{
  "n_kv_head": 8,
  "d_mlp": 3072,
  "norm": "rmsnorm",
  "norm_eps": 1e-06,
  "parallel_block": false,
  "init_std_o": 0.00714,
  "lr_head": 0.0105,
  "decay_fraction": 0.916,
  "batch_tokens": 131072
}
Each number is 50 + 15 x the weight over its row's rms, rounded and kept within 0 to 99. Layers, rows and columns count from 0. The size before them is the row's rms in percent of the matrix's.

# layer 3 MLP gate, 3072x512, rms 0.14, rows 2628-2664, columns 192-255
129:49 31 46 66 41 67 68 36 74 47 48 35 51 33 76 78 21 50 52 58 37 43 79 25 67 56 25 96 41 62 35 66 49 44 68 27 19 58 45 57 37 42 50 48 49 35 51 58 36 57 42 45 74 71 61 45 22 46 53 52 40 28 50 54
092:44 52 61 85 52 60 36 42 21 31 73 50 68 62 23 31 56 67 57 27 60 27 41 65 38 37 52 53 69 29 50 73 48 47 71 48 37 60 58 41 42 51 48 57 74 56 57 47 29 62 45 27 47 64 47 46 50 44 46 67 60 37 24 25
105:57 38 35 15 51 50 34 40 35 51 76 49 55 53 60 58 61 67 55 55 55 59 65 36 53 55 41 60 65 34 55 41 31 52 58 67 64 35 32 65 64 28 47 58 39 43 68 61 86 61 61 52 74 55 70 74 55 46 34 72 38 65 84 32
104:61 70 60 61 51 47 41 46 45 48 60 67 43 40 66 53 60 54 58 66 72 34 31 67 40 10 69 55 53 40 71 39 39 55 40 55 39 53 44 57 44 56 91 23 62 27 55 51 61 54 84 61 61 91 87 53 50 49 60 26 46 52 51 70
109:63 70 88 54 63 55 43 48 54 53 60 41 68 57 43 28 50 59 55 51 12 50 43 59 53 46 60 38 38 52 59 39 39 44 40 52 54 45 37 40 55 63 67 32 69 43 33 47 44 41 60 64 32 42 41 63 71 42 38 64 36 65 46 33
105:51 49 52 71 78 38 86 35 66 42 59 24 46 37 30 14 79 25 74 44 34 49 39 21 35 57 43 56 43 30 29 47 72 37 62 71 53 44 69 63 46 40 64 57 76 46 58 38 57 64 58 58 60 34 63 51 53 40 52 32 82 42 47 32
092:55 76 57 40 52 64 64 43 36 44 61 64 54 50 38 54 26 44 52 41 42 54 80 61 50 47 40 69 58 31 42 63 60 50 40 60 36 55 61 46 55 35 40 57 46 62 40 45 45 38 59 67 63 41 38 84 37 52 66 24 44 56 72 47
100:76 47 35 36 65 48 60 38 50 46 34 42 59 62 61 61 51 62 52 53 54 30 65 48 40 38 62 40 61 65 65 26 35 29 76 72 43 27 51 66 57 34 53 62 41 69 70 42 52 77 51 45 49 53 23 59 56 12 41 72 51 64 74 60
095:51 59 41 62 56 36 21 50 32 44 50 28 68 52 46 43 49 19 66 63 39 58 00 29 58 57 64 37 55 13 39 62 54 46 63 30 75 49 51 64 52 45 61 56 09 50 45 43 39 58 70 59 50 61 69 71 58 62 56 35 55 56 70 73
101:39 41 38 42 22 35 36 33 64 54 58 61 73 77 70 36 47 77 38 63 47 16 53 30 68 39 51 43 46 62 60 25 29 58 57 39 54 81 71 48 60 40 48 44 43 55 48 35 26 33 85 58 66 44 45 41 56 58 29 59 78 78 35 69
099:54 49 54 39 62 42 54 43 43 34 56 61 53 40 22 63 45 40 33 60 56 44 42 42 52 65 57 50 77 45 36 64 62 36 63 42 43 57 56 28 58 69 39 72 55 56 75 45 19 51 65 60 46 57 41 83 72 33 49 45 37 51 26 77
106:38 43 15 49 17 71 43 58 58 35 26 45 52 36 43 42 61 47 58 56 46 14 17 39 28 59 52 50 49 71 35 36 42 51 64 30 56 34 29 57 53 39 39 60 17 43 76 28 53 63 42 55 82 47 62 57 57 48 35 79 77 55 59 35
093:62 63 74 56 49 43 40 38 45 71 36 54 61 61 25 54 69 62 48 67 68 68 29 42 69 38 40 56 50 67 39 23 62 50 49 60 70 60 42 55 33 50 46 85 52 61 33 37 48 35 38 55 48 67 34 42 74 72 22 65 37 53 41 16
097:65 64 21 42 20 58 53 56 51 48 52 45 71 25 59 60 43 38 49 61 44 51 51 53 72 43 55 60 06 66 61 65 50 50 54 65 32 60 43 39 62 47 48 63 29 41 45 82 60 38 58 50 56 45 49 79 37 64 65 60 55 43 45 50
093:33 65 33 74 31 36 29 74 19 45 36 59 42 65 42 38 64 48 56 54 47 61 45 41 39 50 24 47 56 42 58 44 41 59 68 42 38 18 38 75 65 72 60 71 64 44 67 38 74 58 46 56 18 29 49 57 61 41 42 50 25 56 70 16
093:64 51 42 62 61 62 75 38 68 51 28 57 43 59 39 38 43 15 60 40 75 37 37 45 53 78 41 44 44 21 54 61 53 53 36 50 53 17 26 55 56 32 75 29 76 35 35 48 57 48 47 23 39 56 17 55 43 45 68 44 47 39 27 34
103:68 57 74 47 22 56 30 54 31 41 39 05 35 43 60 55 34 54 49 66 57 50 16 58 57 63 38 39 44 54 60 33 39 56 67 40 45 13 36 53 65 49 34 61 28 60 31 73 17 50 41 50 57 31 45 84 48 47 38 41 58 53 46 31
086:33 36 20 66 21 43 57 49 37 54 75 61 57 70 58 46 28 74 55 45 16 26 60 44 80 64 36 58 54 62 41 59 55 63 80 53 69 55 35 58 48 74 21 61 28 28 25 43 65 59 36 53 42 69 51 48 45 49 46 85 18 71 86 42
100:48 52 50 51 30 54 29 55 52 20 48 50 76 42 37 47 44 44 76 72 68 25 33 55 18 31 42 32 42 43 40 49 49 59 38 49 29 69 19 38 69 50 85 47 48 50 66 72 57 46 41 49 62 49 59 59 60 84 53 30 79 82 34 65
103:46 55 32 42 57 58 38 56 22 55 40 51 60 53 67 55 38 55 37 63 47 84 48 37 70 69 58 40 36 33 41 68 41 42 52 28 37 60 70 44 47 32 20 64 64 45 76 60 45 60 23 62 62 61 44 81 65 54 33 45 53 66 40 57
105:46 83 66 52 42 54 51 56 48 61 34 77 55 40 68 65 65 25 32 35 43 47 06 41 46 71 36 45 73 29 88 68 40 75 73 38 82 54 55 42 42 40 60 27 63 67 43 48 72 89 48 42 67 35 64 64 25 59 53 46 58 45 52 67
100:71 33 49 47 79 56 39 24 62 66 63 62 35 44 42 59 39 43 66 86 67 45 53 24 54 62 23 47 33 60 36 50 26 49 30 66 12 76 68 73 53 40 50 49 85 30 48 40 48 29 59 63 48 44 30 46 71 44 76 51 42 47 38 59
106:42 54 39 58 45 69 63 51 50 38 49 49 47 46 53 70 66 50 58 50 49 26 53 53 42 47 55 50 38 28 72 27 41 55 51 52 72 43 52 62 46 74 71 18 62 88 29 56 21 66 46 81 59 69 44 62 56 50 57 54 67 52 29 65
105:59 49 63 42 67 57 48 59 57 54 57 61 43 18 78 58 76 56 43 33 48 39 41 34 23 63 62 47 35 78 57 72 56 36 14 59 42 46 49 57 42 48 54 82 64 31 36 26 51 46 67 78 56 28 42 66 41 50 50 36 53 47 23 38
104:49 39 53 78 34 32 70 65 75 49 56 35 50 36 37 53 46 48 44 41 61 53 78 54 63 32 55 51 32 55 70 79 61 36 47 59 45 42 49 64 60 50 69 39 34 53 65 59 50 41 54 59 38 60 65 14 50 45 30 55 36 57 54 65
104:63 79 57 41 42 47 48 55 66 59 61 39 70 49 78 51 54 45 30 68 64 51 24 38 70 53 27 61 60 56 35 50 39 66 64 46 24 63 52 59 38 63 67 63 46 55 61 43 45 43 48 35 58 51 38 28 19 39 32 56 21 36 56 55
102:42 43 86 34 36 40 40 59 37 58 24 39 47 53 36 43 44 77 76 57 44 42 76 26 33 44 52 51 50 55 22 59 39 69 27 59 55 22 29 51 38 53 57 29 57 32 56 51 36 74 43 52 30 67 36 67 54 37 51 39 53 65 99 36
095:56 48 44 33 48 35 42 42 53 63 47 96 70 54 54 43 45 49 58 62 45 30 30 14 70 52 33 56 40 66 63 31 58 44 40 68 27 55 54 54 51 29 49 62 53 32 77 44 58 50 67 59 49 61 37 40 51 57 41 64 59 40 68 70
102:82 17 26 36 10 77 59 55 30 59 66 52 65 45 54 56 29 83 51 34 52 50 75 69 61 56 46 50 72 74 74 37 56 55 67 42 46 42 45 37 73 42 51 52 55 62 38 89 58 69 47 38 66 26 43 55 39 56 41 48 52 60 52 38
101:26 58 60 40 53 51 56 66 64 50 71 47 48 69 52 39 79 31 30 29 64 60 07 86 48 57 63 36 46 66 72 59 50 41 70 39 49 46 55 27 66 69 32 38 45 48 61 34 26 65 48 59 50 56 33 37 59 68 52 53 75 36 27 47
095:41 29 29 52 27 60 56 35 53 61 56 63 61 39 61 04 60 49 66 74 47 69 65 88 25 45 19 69 24 34 28 48 36 41 37 33 26 66 84 75 45 25 41 42 67 39 60 70 61 41 50 63 59 45 46 58 63 59 81 72 28 44 65 18
095:36 59 52 67 43 37 63 13 52 52 43 37 52 43 36 64 69 39 30 57 64 64 41 41 88 72 60 61 59 58 70 75 82 40 51 55 32 71 64 52 47 24 52 40 39 28 39 69 31 51 50 57 58 28 69 44 65 29 48 67 44 52 44 61
099:27 56 28 45 71 26 47 46 55 45 43 42 37 37 32 65 35 70 43 79 45 71 53 46 46 59 56 48 46 73 54 60 34 52 41 35 36 41 56 63 47 46 67 40 90 29 36 32 50 46 24 53 68 53 05 40 71 53 74 14 64 63 50 63
094:32 39 35 42 45 50 62 63 60 51 48 63 60 40 42 43 56 19 71 65 26 37 43 57 97 29 55 43 23 18 61 62 59 21 41 74 74 50 07 67 62 46 52 39 63 37 44 45 44 43 52 45 54 72 77 45 49 16 57 66 38 46 50 30
100:32 55 81 44 54 54 55 57 38 23 29 43 48 25 66 72 73 52 55 35 64 58 64 41 68 46 27 49 34 74 78 66 71 56 23 73 66 64 52 23 77 73 38 53 56 77 51 21 52 52 50 23 24 61 56 51 55 70 69 55 32 52 36 45
098:71 34 35 40 54 55 35 59 51 38 51 14 58 36 57 49 55 32 60 56 34 51 54 63 35 68 52 58 38 73 77 79 34 59 60 64 51 76 38 44 74 62 70 59 29 36 48 42 27 38 51 55 24 35 39 36 26 77 44 59 40 71 21 55
099:46 52 75 39 18 66 41 58 35 18 60 56 65 38 43 31 42 32 74 59 68 50 58 23 37 70 34 58 48 50 36 36 39 67 54 56 59 75 58 62 57 70 35 50 49 45 34 60 57 20 38 61 35 28 30 34 36 85 73 49 91 47 31 73
# layer 3 MLP up, 3072x512, rms 0.141, rows 2628-2663, columns 192-255
134:47 12 64 48 52 47 64 35 77 33 73 49 63 61 39 67 46 54 53 46 32 69 98 19 42 61 25 71 65 67 47 60 36 57 61 50 31 83 39 37 46 61 55 60 60 33 53 37 49 31 63 36 54 64 64 39 57 51 46 67 55 56 56 69
091:51 63 54 45 10 67 55 40 79 67 39 49 57 41 57 44 46 02 36 68 50 50 46 77 18 47 53 53 67 31 44 37 69 37 47 46 39 38 46 47 56 58 51 42 50 50 59 49 58 50 38 40 50 71 41 43 48 44 56 38 61 53 30 50
100:15 36 47 47 42 59 44 66 46 32 36 72 33 62 52 49 45 69 19 59 56 51 61 52 53 44 64 44 60 46 18 60 39 66 44 46 45 51 59 47 41 63 43 24 48 37 26 44 45 60 38 54 34 39 34 44 39 60 55 78 46 24 62 65
094:64 39 50 63 27 57 56 42 50 45 40 57 61 43 47 50 41 29 37 59 52 77 35 82 53 46 66 28 66 62 69 21 31 39 54 45 61 34 03 51 34 45 39 45 72 48 32 26 55 52 51 48 39 40 66 52 41 82 78 35 44 81 79 23
100:59 43 59 46 58 64 40 40 52 57 67 41 64 64 50 11 38 65 65 39 22 74 66 68 48 38 47 62 57 67 56 41 59 50 51 60 67 42 53 34 69 56 72 64 40 43 54 57 64 25 38 75 47 36 51 56 44 44 56 75 48 75 48 32
103:31 49 50 25 56 73 14 61 29 43 52 50 36 56 63 68 56 51 50 53 86 80 55 52 42 62 48 25 54 19 58 38 50 45 58 39 45 56 54 64 61 37 45 24 07 09 44 47 32 36 50 53 35 53 49 32 38 44 26 64 41 65 50 42
089:77 53 61 50 57 70 88 31 34 66 61 40 54 42 45 31 43 50 55 41 50 59 62 64 33 54 45 52 54 56 34 64 66 64 65 40 45 45 59 31 65 24 33 25 68 61 53 48 64 47 37 69 60 70 52 38 54 28 66 43 29 60 42 18
099:49 61 50 62 44 57 78 30 40 24 54 52 41 65 37 30 44 21 46 49 56 30 25 48 66 54 50 55 62 56 31 40 51 58 68 55 73 47 48 75 60 45 48 42 76 34 63 36 56 41 31 53 75 62 63 92 44 67 67 66 29 23 69 59
092:44 53 74 58 50 53 43 30 60 48 29 74 46 46 51 36 44 69 31 45 42 35 55 60 37 48 39 41 64 57 61 42 42 72 59 53 19 43 48 56 37 30 52 63 77 73 55 72 62 49 43 43 26 55 35 39 39 69 42 44 46 42 38 43
102:21 28 42 27 57 68 66 54 39 33 63 41 80 36 35 40 55 17 52 32 53 32 59 35 38 55 41 68 62 59 64 28 43 64 58 58 46 23 63 61 11 56 58 55 41 47 54 50 42 23 35 47 32 30 86 12 38 45 44 43 31 41 74 29
100:44 70 51 42 46 58 19 48 39 36 33 84 48 45 38 52 66 31 61 34 38 41 72 47 43 37 67 65 30 36 59 58 65 77 42 56 45 62 35 49 40 15 56 53 47 76 71 52 73 44 27 53 46 60 51 42 41 64 43 60 51 48 47 45
107:58 64 52 49 55 48 58 46 40 61 60 44 48 41 45 69 54 82 41 40 57 61 42 42 49 46 58 25 18 20 67 43 59 45 52 52 59 54 56 53 60 54 52 63 58 58 32 61 49 40 40 45 74 44 52 57 17 71 53 70 55 67 52 40
092:44 39 64 40 54 52 52 65 42 71 26 50 37 60 63 30 52 36 63 55 68 44 35 52 43 55 65 51 51 65 40 43 37 35 39 55 45 48 51 57 51 58 48 60 63 59 49 81 35 66 44 67 56 49 40 69 48 47 42 50 15 65 33 35
101:61 78 65 58 50 48 89 54 45 41 63 58 62 68 46 43 55 34 62 56 34 37 47 79 61 32 59 68 67 59 45 70 81 50 33 61 51 45 30 52 61 62 29 37 69 47 45 53 33 51 48 28 51 46 44 66 35 81 44 41 62 34 44 46
096:59 42 43 35 36 71 65 37 57 23 44 35 62 62 79 46 33 67 26 46 65 82 55 65 42 59 67 43 35 40 75 21 46 23 40 55 46 42 40 61 14 56 68 39 50 50 52 64 56 70 53 46 51 39 60 35 28 39 55 31 23 54 50 38
094:25 40 40 36 61 53 52 54 45 48 44 69 29 54 81 36 37 56 17 34 67 26 55 47 58 39 43 44 61 76 36 68 61 50 79 45 34 38 23 51 51 53 56 79 41 73 88 56 68 51 51 48 44 55 53 32 73 31 54 58 38 49 48 63
106:50 47 62 33 56 13 72 56 44 29 46 50 75 28 71 44 50 59 42 54 37 20 55 38 47 33 49 54 48 33 73 50 41 47 70 44 56 43 59 32 45 46 59 55 62 61 43 26 43 48 56 58 22 47 43 24 31 24 52 85 43 37 55 56
088:06 68 42 45 48 48 40 72 59 44 64 78 52 64 49 03 39 58 41 69 45 54 41 54 72 69 42 60 52 56 54 47 57 62 75 60 55 55 55 38 50 38 45 48 46 45 36 56 51 44 52 30 49 72 47 50 53 73 53 53 38 56 25 35
093:64 50 49 81 60 65 36 31 65 46 32 58 44 57 49 67 31 53 67 26 73 43 66 58 39 69 61 44 47 38 34 57 49 49 49 47 15 38 34 43 37 21 66 48 32 57 65 70 42 58 45 39 33 48 47 39 60 59 60 61 53 55 35 40
105:45 26 59 45 48 58 64 27 56 63 72 33 48 50 55 50 24 63 39 21 25 37 55 87 83 40 29 67 68 56 60 44 25 36 51 53 52 60 76 50 58 32 48 39 52 56 42 29 57 51 68 62 45 51 75 72 33 41 65 61 48 60 74 56
109:39 50 35 53 41 35 49 44 43 54 56 51 57 68 33 50 75 55 49 51 66 37 40 53 31 27 23 34 38 42 70 54 60 50 40 42 44 68 52 50 47 31 47 59 56 26 38 65 52 23 62 45 57 56 30 47 52 76 55 57 67 39 45 69
099:59 04 38 42 50 49 68 44 57 77 47 53 56 68 40 79 42 47 66 52 39 61 79 47 53 60 52 48 37 78 36 57 93 44 62 71 61 46 34 84 49 58 59 56 54 35 36 51 57 43 51 63 26 60 00 30 73 59 51 59 50 65 64 48
105:31 58 29 63 62 22 43 74 40 28 44 59 23 46 36 55 54 74 30 47 64 28 64 40 34 69 56 47 51 58 66 37 43 68 83 47 55 48 50 31 78 47 36 47 36 42 54 00 37 59 71 39 68 44 77 38 42 49 37 35 35 57 62 67
104:49 57 49 28 72 66 21 60 50 69 63 63 71 60 09 52 62 50 64 57 58 35 37 37 54 54 53 24 55 67 64 63 62 41 27 35 56 55 80 38 41 21 46 55 22 46 63 52 41 78 45 50 48 55 22 56 28 41 23 62 66 58 55 70
100:35 62 54 58 56 19 40 41 38 37 42 61 47 61 74 44 60 63 41 65 64 47 63 53 25 35 53 65 78 54 50 46 37 44 74 34 48 64 51 61 60 39 46 76 50 35 41 14 36 35 74 70 54 36 68 57 35 53 46 33 52 97 57 58
103:41 42 40 35 42 58 22 54 38 28 41 47 49 22 41 62 55 52 61 23 51 71 69 32 29 56 18 40 52 43 58 48 30 48 41 42 56 45 63 51 56 51 69 35 57 56 49 44 36 22 29 57 30 24 34 36 29 62 45 52 31 71 41 77
097:42 66 57 41 51 48 73 65 56 44 77 50 18 48 70 72 47 70 30 59 45 52 62 53 39 70 50 45 67 33 45 25 50 15 44 46 68 74 27 56 74 49 51 72 73 51 35 69 44 54 71 72 41 40 33 67 31 58 43 54 25 58 38 51
096:40 40 57 43 67 52 49 70 55 55 32 43 48 51 55 73 71 61 44 45 81 48 46 42 57 37 42 69 54 58 60 39 50 72 58 67 29 56 62 52 61 49 54 57 50 43 24 58 70 33 31 50 43 35 44 42 43 77 51 61 73 53 58 80
099:47 61 36 50 63 56 56 48 32 55 39 51 70 57 53 41 45 78 51 70 45 49 64 39 34 22 34 57 45 57 56 62 55 49 53 90 38 58 50 43 53 78 69 35 47 45 39 83 26 32 70 63 69 56 34 70 58 67 60 56 48 54 55 50
102:28 74 51 72 37 80 35 46 56 47 56 36 32 67 23 39 58 48 51 54 45 43 98 44 77 47 36 60 60 34 46 37 45 56 50 52 31 57 44 35 70 62 50 45 65 50 61 48 52 66 54 65 75 55 51 36 78 70 13 21 60 36 24 49
093:36 39 31 23 73 53 29 47 63 52 43 42 48 73 25 79 58 47 54 39 61 34 24 57 57 63 55 27 23 52 54 44 46 42 45 55 33 42 49 56 44 64 47 38 84 54 70 53 33 46 70 57 52 41 62 49 58 47 42 54 50 48 59 83
099:78 43 39 31 53 76 17 77 42 43 33 75 39 31 38 52 19 60 65 45 61 54 68 55 52 47 50 24 46 70 42 38 31 57 60 51 57 46 24 37 32 29 43 46 38 78 42 38 61 37 42 58 41 51 39 37 77 41 43 58 42 68 49 38
104:45 51 53 50 32 38 61 38 32 70 39 20 28 72 43 19 39 25 33 79 45 46 53 48 41 46 57 71 52 66 67 51 39 65 66 53 62 32 53 43 54 28 73 41 32 22 45 29 48 47 51 66 43 58 47 40 18 31 43 34 61 29 55 44
097:74 57 78 49 23 45 48 42 49 38 53 60 40 48 54 50 47 60 45 53 56 78 52 41 00 74 45 57 60 38 48 48 30 58 74 69 32 49 52 46 43 63 46 55 45 63 56 50 68 82 24 62 48 36 47 65 49 60 43 47 61 59 42 41
099:41 62 64 39 37 57 60 27 60 52 44 55 60 59 53 38 45 60 46 56 51 43 63 70 75 53 43 32 27 51 60 55 70 40 44 61 51 48 29 50 49 72 74 48 71 25 60 35 57 47 63 48 62 57 49 32 52 61 55 61 36 68 71 63
093:52 64 53 50 55 75 40 60 82 54 80 45 53 65 30 40 60 44 46 38 63 32 05 41 49 46 73 45 20 44 62 60 44 73 53 27 36 55 65 48 36 60 55 60 60 42 28 48 52 51 72 56 55 67 48 68 53 51 55 54 69 53 46 53
# layer 3 MLP down (transposed), 3072x512, rms 0.137, rows 2628-2663, columns 192-255
100:27 67 53 62 54 32 65 53 54 68 27 55 47 79 21 34 66 56 59 36 62 19 50 31 43 67 68 69 35 51 34 60 50 39 49 47 58 63 73 25 72 00 56 41 31 55 75 59 67 46 45 44 51 50 56 23 51 47 55 51 51 30 29 46
096:48 53 80 64 63 20 56 71 57 48 53 74 27 50 40 32 81 41 53 55 61 52 45 60 70 67 39 71 55 31 40 47 75 39 48 43 28 28 59 49 83 28 65 64 55 63 60 18 51 53 69 34 36 46 39 43 61 54 60 79 60 29 67 54
100:51 40 49 46 50 49 40 47 33 55 74 60 68 48 51 47 54 39 65 14 45 56 56 59 47 26 33 28 55 70 56 43 36 45 41 56 61 29 28 73 48 70 37 77 70 62 47 24 37 54 66 48 81 48 23 52 43 68 29 54 43 58 68 46
100:67 18 62 76 71 35 40 65 44 06 62 54 34 47 57 50 48 32 69 35 66 10 53 50 53 50 46 72 28 51 66 47 58 76 50 50 21 44 53 97 66 64 62 37 56 57 74 53 55 33 72 63 55 51 58 48 49 63 36 52 45 33 33 08
105:51 48 43 45 42 63 34 35 44 33 61 52 46 39 48 55 43 32 55 63 49 38 65 54 68 51 59 67 52 45 47 40 40 43 49 58 37 36 50 22 22 63 38 65 53 63 63 69 65 58 62 56 42 42 58 40 37 58 45 73 70 49 65 70
098:67 57 62 76 53 55 63 54 43 44 66 54 64 46 48 67 45 49 68 43 27 49 63 40 30 44 60 36 59 46 56 61 50 31 48 42 54 36 36 43 52 70 50 44 91 44 42 64 50 34 62 64 42 61 64 72 43 69 66 63 52 47 50 68
100:55 66 40 54 31 54 52 73 61 58 54 43 25 38 60 54 57 58 74 78 62 73 70 45 40 89 31 63 81 97 47 50 44 53 59 19 55 40 82 40 69 92 18 52 39 38 66 30 74 59 40 58 44 49 60 48 41 26 41 45 45 44 59 55
101:38 29 36 44 42 66 44 48 47 80 54 23 49 34 63 45 33 70 61 52 27 54 57 50 49 51 43 60 71 55 33 70 49 35 66 76 42 63 53 53 56 53 45 31 33 50 71 62 77 42 59 55 53 43 49 52 66 30 64 32 90 62 40 16
092:50 52 42 74 40 63 63 54 52 41 68 70 22 44 25 31 52 51 54 61 10 51 24 54 40 60 77 59 61 22 54 42 47 39 56 41 72 42 46 44 39 77 73 45 42 39 22 52 73 25 33 22 54 62 41 67 61 55 55 34 73 57 82 39
102:78 35 54 71 35 47 33 63 65 58 51 47 30 52 48 26 36 40 75 34 61 74 58 61 34 59 65 33 47 63 46 54 56 40 31 38 55 50 61 40 82 82 41 61 77 75 53 44 38 77 65 58 55 48 37 68 51 46 60 52 46 61 46 46
104:05 58 48 68 35 77 48 37 38 40 44 37 76 68 51 54 37 56 37 66 53 39 34 42 58 51 47 50 32 52 38 54 51 48 84 65 53 38 51 32 60 63 36 53 38 80 58 21 67 55 65 57 42 57 39 50 95 75 37 78 63 65 58 62
099:51 31 47 44 50 43 50 67 59 79 62 64 42 65 37 53 47 56 47 32 49 84 69 62 35 53 39 70 41 40 43 56 56 29 37 53 55 50 26 63 32 93 34 50 50 52 53 58 26 77 17 36 43 45 83 65 32 51 33 37 54 83 61 37
100:59 39 47 44 56 44 31 47 31 61 62 34 54 52 55 24 51 39 66 52 42 36 51 76 57 44 59 68 69 35 80 23 63 43 62 46 45 45 49 38 53 67 74 41 50 48 68 72 29 31 72 11 21 51 65 26 65 44 67 66 30 37 53 63
099:25 57 49 46 57 33 56 41 41 57 49 67 24 41 66 53 49 41 68 31 53 55 42 24 23 73 46 29 16 56 50 62 33 42 54 57 40 54 34 61 30 43 38 80 54 52 77 56 49 64 09 43 48 49 73 50 54 46 56 65 62 34 35 62
099:28 42 56 54 31 49 48 70 30 44 78 73 57 36 76 38 60 30 57 26 42 45 41 55 30 45 74 76 47 44 51 60 67 68 38 39 55 48 73 70 58 35 36 65 50 44 12 36 57 50 26 46 43 62 71 41 44 60 48 47 54 54 59 59
098:55 27 57 59 16 41 51 64 68 17 70 79 57 44 59 51 38 66 40 48 52 52 23 55 20 19 63 23 38 50 49 64 65 47 60 44 39 62 68 38 38 51 69 43 68 71 60 64 40 48 24 70 50 62 67 58 64 50 33 48 46 38 58 34
098:53 46 65 59 44 51 53 44 31 47 58 69 35 55 44 70 48 63 60 53 24 55 24 73 18 46 50 55 63 66 55 24 51 34 50 33 44 54 16 48 39 99 52 48 35 43 72 57 75 14 20 49 58 25 31 79 43 57 46 55 57 42 44 08
095:50 29 51 44 54 64 49 31 42 54 38 48 62 82 49 35 56 50 44 55 36 54 57 29 47 72 91 36 55 38 70 53 68 51 28 31 40 69 80 44 42 72 21 72 66 65 37 61 71 62 12 30 51 57 50 49 39 39 63 61 74 58 78 60
100:32 85 61 62 69 51 61 84 47 44 43 28 58 67 73 72 40 64 14 56 58 38 77 52 41 32 53 84 20 41 59 69 36 88 27 42 63 44 55 35 58 62 30 50 31 61 36 45 57 48 26 52 54 37 37 37 49 41 60 66 66 60 42 52
101:76 44 42 49 39 30 68 63 49 25 69 79 50 40 47 56 66 60 17 46 74 52 51 36 66 41 60 48 80 62 60 88 39 50 44 60 72 61 54 65 17 35 59 49 36 78 59 27 57 47 44 38 38 46 06 33 64 56 28 71 53 49 27 44
100:32 64 71 42 49 41 68 51 55 40 47 28 39 24 48 53 45 53 55 50 46 51 16 46 47 46 70 55 48 63 37 21 32 37 62 30 56 52 53 62 44 78 53 33 42 58 60 44 34 78 60 80 29 55 42 78 19 69 55 50 19 72 51 66
101:37 40 51 30 71 45 54 61 61 41 30 55 30 38 54 32 86 55 62 27 42 39 58 61 59 37 45 71 56 62 53 31 21 84 55 24 63 44 35 46 32 61 21 48 41 39 63 69 30 40 41 38 72 49 76 43 57 36 43 69 77 39 44 52
107:70 56 52 71 38 70 44 47 43 61 44 41 46 78 53 56 76 45 53 38 39 52 52 62 57 76 30 38 82 24 48 51 47 63 46 46 56 59 40 42 60 73 76 54 55 34 48 42 27 36 43 44 68 65 39 26 50 76 45 61 48 65 72 51
099:75 58 46 58 39 59 74 56 53 60 54 39 46 68 68 44 81 51 44 48 38 68 40 37 62 48 44 49 63 51 19 59 44 40 58 59 34 57 40 34 65 62 55 23 24 48 27 67 17 48 57 46 86 57 29 34 66 61 50 63 22 61 25 32
097:54 19 42 58 23 94 41 29 44 62 59 34 41 64 77 49 42 22 30 34 21 60 34 68 41 35 65 32 62 36 43 49 36 65 58 49 58 43 45 68 65 50 34 50 60 44 59 68 77 53 52 37 42 24 52 37 55 49 69 41 34 43 10 54
102:46 52 55 57 57 59 61 55 58 45 81 44 38 58 35 76 75 62 38 67 48 24 44 57 61 40 77 52 57 36 80 70 46 50 65 56 36 18 43 58 73 74 51 40 49 37 54 66 76 63 51 39 39 39 68 62 39 51 58 47 53 34 48 52
100:53 48 57 40 77 62 44 49 68 37 67 68 34 25 55 68 70 27 39 46 09 47 55 62 39 71 91 54 81 64 56 25 46 47 82 51 36 63 49 63 62 55 51 26 45 38 47 46 59 49 47 20 32 47 31 53 62 37 50 53 56 59 28 35
098:48 19 75 57 54 57 84 63 22 70 31 83 37 29 54 73 60 55 46 52 48 38 65 52 65 43 63 59 36 42 23 58 43 66 51 39 53 41 41 59 42 51 10 49 61 63 63 70 66 26 50 15 25 62 69 48 63 27 30 57 40 60 61 72
102:61 56 52 57 64 78 49 35 34 40 35 79 51 49 44 54 53 34 50 65 65 46 32 49 68 40 30 51 56 42 67 43 51 37 33 98 61 56 64 53 31 41 53 41 56 77 61 62 46 56 67 61 58 43 44 48 64 32 41 57 60 65 45 45
101:77 49 60 52 64 24 50 54 50 50 41 39 52 54 31 38 53 47 27 33 61 61 40 41 49 70 62 46 42 66 67 49 46 37 66 66 43 43 44 37 54 51 59 47 43 53 48 34 36 44 40 65 40 34 36 49 54 53 61 44 49 54 38 76
094:59 46 65 60 15 37 75 45 24 71 34 68 43 41 58 28 44 41 66 59 58 43 75 65 65 61 52 43 32 56 40 63 56 86 07 62 77 61 67 41 48 30 42 52 32 29 31 46 66 61 20 08 42 66 55 60 05 52 63 83 44 70 35 53
098:64 48 50 65 44 51 77 48 53 57 73 61 53 69 63 55 62 51 62 37 50 31 55 58 75 53 65 60 40 30 38 59 68 66 40 40 31 53 30 63 54 84 73 66 33 55 57 58 35 75 47 40 50 33 53 59 30 49 63 59 53 58 54 38
104:45 51 53 59 82 39 68 25 61 50 52 52 54 27 27 50 24 59 40 35 72 27 44 42 31 39 48 62 30 79 68 27 61 59 40 15 57 62 37 43 64 65 48 13 56 55 38 63 66 61 54 23 35 19 44 57 25 59 37 36 35 50 55 63
100:61 45 46 46 59 72 48 55 59 46 62 39 55 63 48 62 52 50 46 42 54 70 45 40 33 50 38 33 37 25 49 52 68 48 74 52 47 43 44 39 36 61 48 25 85 57 73 64 13 48 57 49 47 54 48 60 48 66 40 73 41 24 16 60
096:37 65 43 66 48 32 50 67 59 57 58 43 68 43 62 38 67 63 64 47 68 45 51 36 50 46 45 38 56 61 75 58 63 96 58 62 35 52 64 64 56 08 32 63 29 52 66 39 34 55 45 52 58 54 54 48 20 51 36 52 35 61 39 57
101:40 75 72 65 35 37 54 13 42 60 34 58 55 66 71 77 56 50 42 56 56 56 46 40 47 24 44 49 82 36 26 46 77 50 51 65 46 53 55 49 56 31 41 54 41 59 62 69 52 71 53 52 49 48 51 61 67 44 70 45 64 38 45 40